{"num_attention_heads": 12, "head_dim": 32, "norm": "rmsnorm", "bias": "none", "init_std_up": 0.0405, "max_grad_norm": 1.0, "warmup_steps": 200, "max_steps": 2107}
Each number is 128 + 24 x the weight over the matrix's rms, rounded and kept within 0 to 255. Layers, rows and columns count from 0. Numbers have three digits each.

# o: layer 10 attention output (transposed), 384x384, rms 0.0626, rows 315-319, columns 192-383
# v: layer 10 attention value, 384x384, rms 0.0775, rows 316-319, columns 192-383
# q: layer 10 attention query, 384x384, rms 0.0675, rows 320-322, columns 192-383
# k: layer 10 attention key, 384x384, rms 0.0663, rows 320-321, columns 192-383
o315:111094113140140137148128109113083132091106104136092121111118105144136117147150138168141105148130109138111146106096113134128136128098145107183115084132134129129112120133118132128164117089132109127103122125122095136118101144161125097099149105137127147117135125130123124107124135140148125121091108142136098142108134124119080124146143173124107106140098129159117106141149122151105145139123121122138136121141138089140142135075142110114125155122140114137135143118115117133137131108140142135133108118109109120164100122177121149125118118149130131117140144124133145132106104163144138111
v316:141150116123157105162148099140124141129163163138168161096108097136081124120106141107190109118128161113176122117137140086134147129159118128137129136091106116115112097094121103138128106138137095100120109126106124169155137126139129132120124117120130138126126123115118123119076139118115142128146115077130137103119145137151133125134116131115149110118131103138134112118146132098133131125117163120081156100133111138159105111134136120106180104106111100184124094147151170104106084139129118126117097114149120126149146121142114148165161152115128122105122129160127092066136131129152117129
o316:118145129132127125148122139124132152122129122120097126139132129142151112146157106124131124119126135138079167154101131113153090134115151125132116143130141120133133130143144115127089141134153111175141131150170135110151139158160142129144127122130124112161128122135169164085125118119129103106129113099113127137155109149165098156117118117112106130111115156121141115159128129146083143122155151125132142097157168119092145092124156121117098150153114168115130174137155126096154148130115147126088096094075116158099167131123139121123124141140145123138145096158123163131101116122113133132
v317:111115124104125140110093130184120106162101168139100124159143095116172115107124104160125085094173127065110145133135148145115144102112121102119100096118159130125111067143123155133127135112123106114178117130139151110150111206156116140144175135128115113107099123120154107074124122125107122102134124124128137147120123171149103140089122128114165132129119132125137113136138099105124143099079141120163125123105134137176134133116136124147143101098113141135134119126110123105111130083159133125139129133115137126125158136132131148103122121132099121149105175151163137128135109154125137124
o317:148131118120133131121146134183138096098146128112137116087095148158103164159108099135182170111150130124167173137140134071115154163088111142104083118128145150123178093124150098156104131150139139122108129095152123128090158098135129135157129140129136103096155108112125171129116137145107145135121110142135144151128118124127118153150106122158123117091175119123147144176109154125144132102109144110126143125097135118100098134139109145107147150128107145128158141119104120102152135147106134087111080113163151105113109119142158131136170121125139133121135102087105137149107139138158138071
v318:138093160133123117134088136144137100104136141142158145146172108122096124130145144160133074169102112118165119143121141172118110135121143128148107120119159131136143147130135132103139126110109147128128147121125138118104137157145096120151112142140122118163124061140117113103131144102111122144128124110118120140113130142119170131124081148189143167099136112133122114092104188138110118126136095119159124125139137115116113109139110090114154109106119169110120109147124158100086111089117086153096104117138102146120157100097144110126139097155164140132113112106127158154100124093097127130
o318:124156178138129117103146080113109121152153140141092119139106149097110127146126132122153158148141118092142120141124146127126116081124139119115117114099115116131114137155144104143097127119123140151147154145146101107088098114114137169104148141131094133099102156137086129154139153124159123118137075099132135124114100126134106140108119154125124157104134098121114101127130131126111163133128113119092117137156109120138122123139125159149104134124156094123113150087170117137152130133119136118145136119103135084094123178107133122129126140112123140120126149120130115148113125082143145119
v319:111129106134089144117142151143129107098118104105126152132137134101140133116132102136133074130107093109149115130147115123141153112128161130153118105091156153139155152117142129150138142118113144126139123154074163127137111092156114120162153169143110118153171089157107124139110121123142097126135147133116135133129102125149164108105140146118135156116109116092111073138141137119110136098091150128178075130150135128119127151111112128128121148122086151128107134148137109084108144128124127161146143124145141170112133100118126138096137137125158109145077090131137151144087142130133139122
o319:124133143105140111128106107155144126146094139140123119127167122147125122125124139163126142107149161133159106136128160136135137148167116114119124115130112145126119135153128159120091122110144129120097105125131151104135132096159149137143094119140126115096138153158062108137092118091134127129089132129117117110126153115135113148121127113121144139142136156124106153125142153105093105123148112154161100115110124131131141116136142147116123126167104155140137104091123116142148142075189089148121165110116117124111124133138144096116129119137115141102172119147114128095119114122137098116
q320:091131113124101102143128159169150138113144127114115162144106139120126109123158116149151144146103103113119133139112103132134113161155120136097104113123119110147142119130125124098160142098145183109107127106126117135131141092139151106111125133135175112130149143152136129139174134108136147141129119123145165109144129107111113130138141118139132131112147137173113148141129118098125116121116138149146145128116119122121105112149129151113134144107131126112127143119169138133094142135133143160117137103084132109121166119153101141142113130135130141160114129122100094118136137108144148139
k320:111145132123155121121141165146134106105106170139165124144165136137095098126127138084115106110088115140126161109122138145148120118096105111176130142129174135133165149123140118143109102132143080134142120144146147157117149157107134097140120129106110131125112119137121130119107134147152131116086125145130157131108164129181114134127131109139131103112113110129151103124115131111155099115111084117099063135116111127141130125099110129144135158117123136102170130156134112160098160168100144138115125142104112121112121112084143125121145106127122140102114143164127126145124120167095113118
q321:139115133116166155115118069138120103113149106145132138131143122141108148129100125129151130128187093122119144092142100110114153141101149142119106130133074090099133114133137131146165107096125130160147188142104126115119089139085142104114139118146147116154108121114193114144130120144132133142126168113115119104135138141097130143081134129124106106143159130130135119096141091137089099151131113096125107123134067127122151139111168103144117122142123099125096147136139120131164095138133140125150081106164146098115120085155109111128114117123135111133120181129128143098122115124112106096
k321:120157144125140133117125148120121129136120137100127111119132145128166141115134113118092112151112165110145118129090135141161145158169098160139142126126153136134109161114150108104114114132125132125126090129110136140133151108102126130159105115111123139095153119136095153142125145116141124116130134137118099109105146136127135115129107145119135144113144134098115134143131145144153151113143144118106132150139120161156097123135132124124145077138126113139135121147119102139125112117134161147108146159099086159134141100084155101109130141155120115135154107143114116176109129135153132160
q322:127133114115138095150139206131123139161129114139117104100130102099122128160155120124134107130128144130117124178147120135103129162147124100130119132069128150121118151140096129109119133102148100115085093134149155123103113118131121127162120121126076125108140110108069141161148128140111157106178085152151112120141101131142154111182115130133153140144092126129134133148160133142153132120112136141117137096146156079114139131129114097102152170114145129100133089085164142123103174107159116135099131151094127146111122123099110156130142094102091147137095087086098102131139134077142122111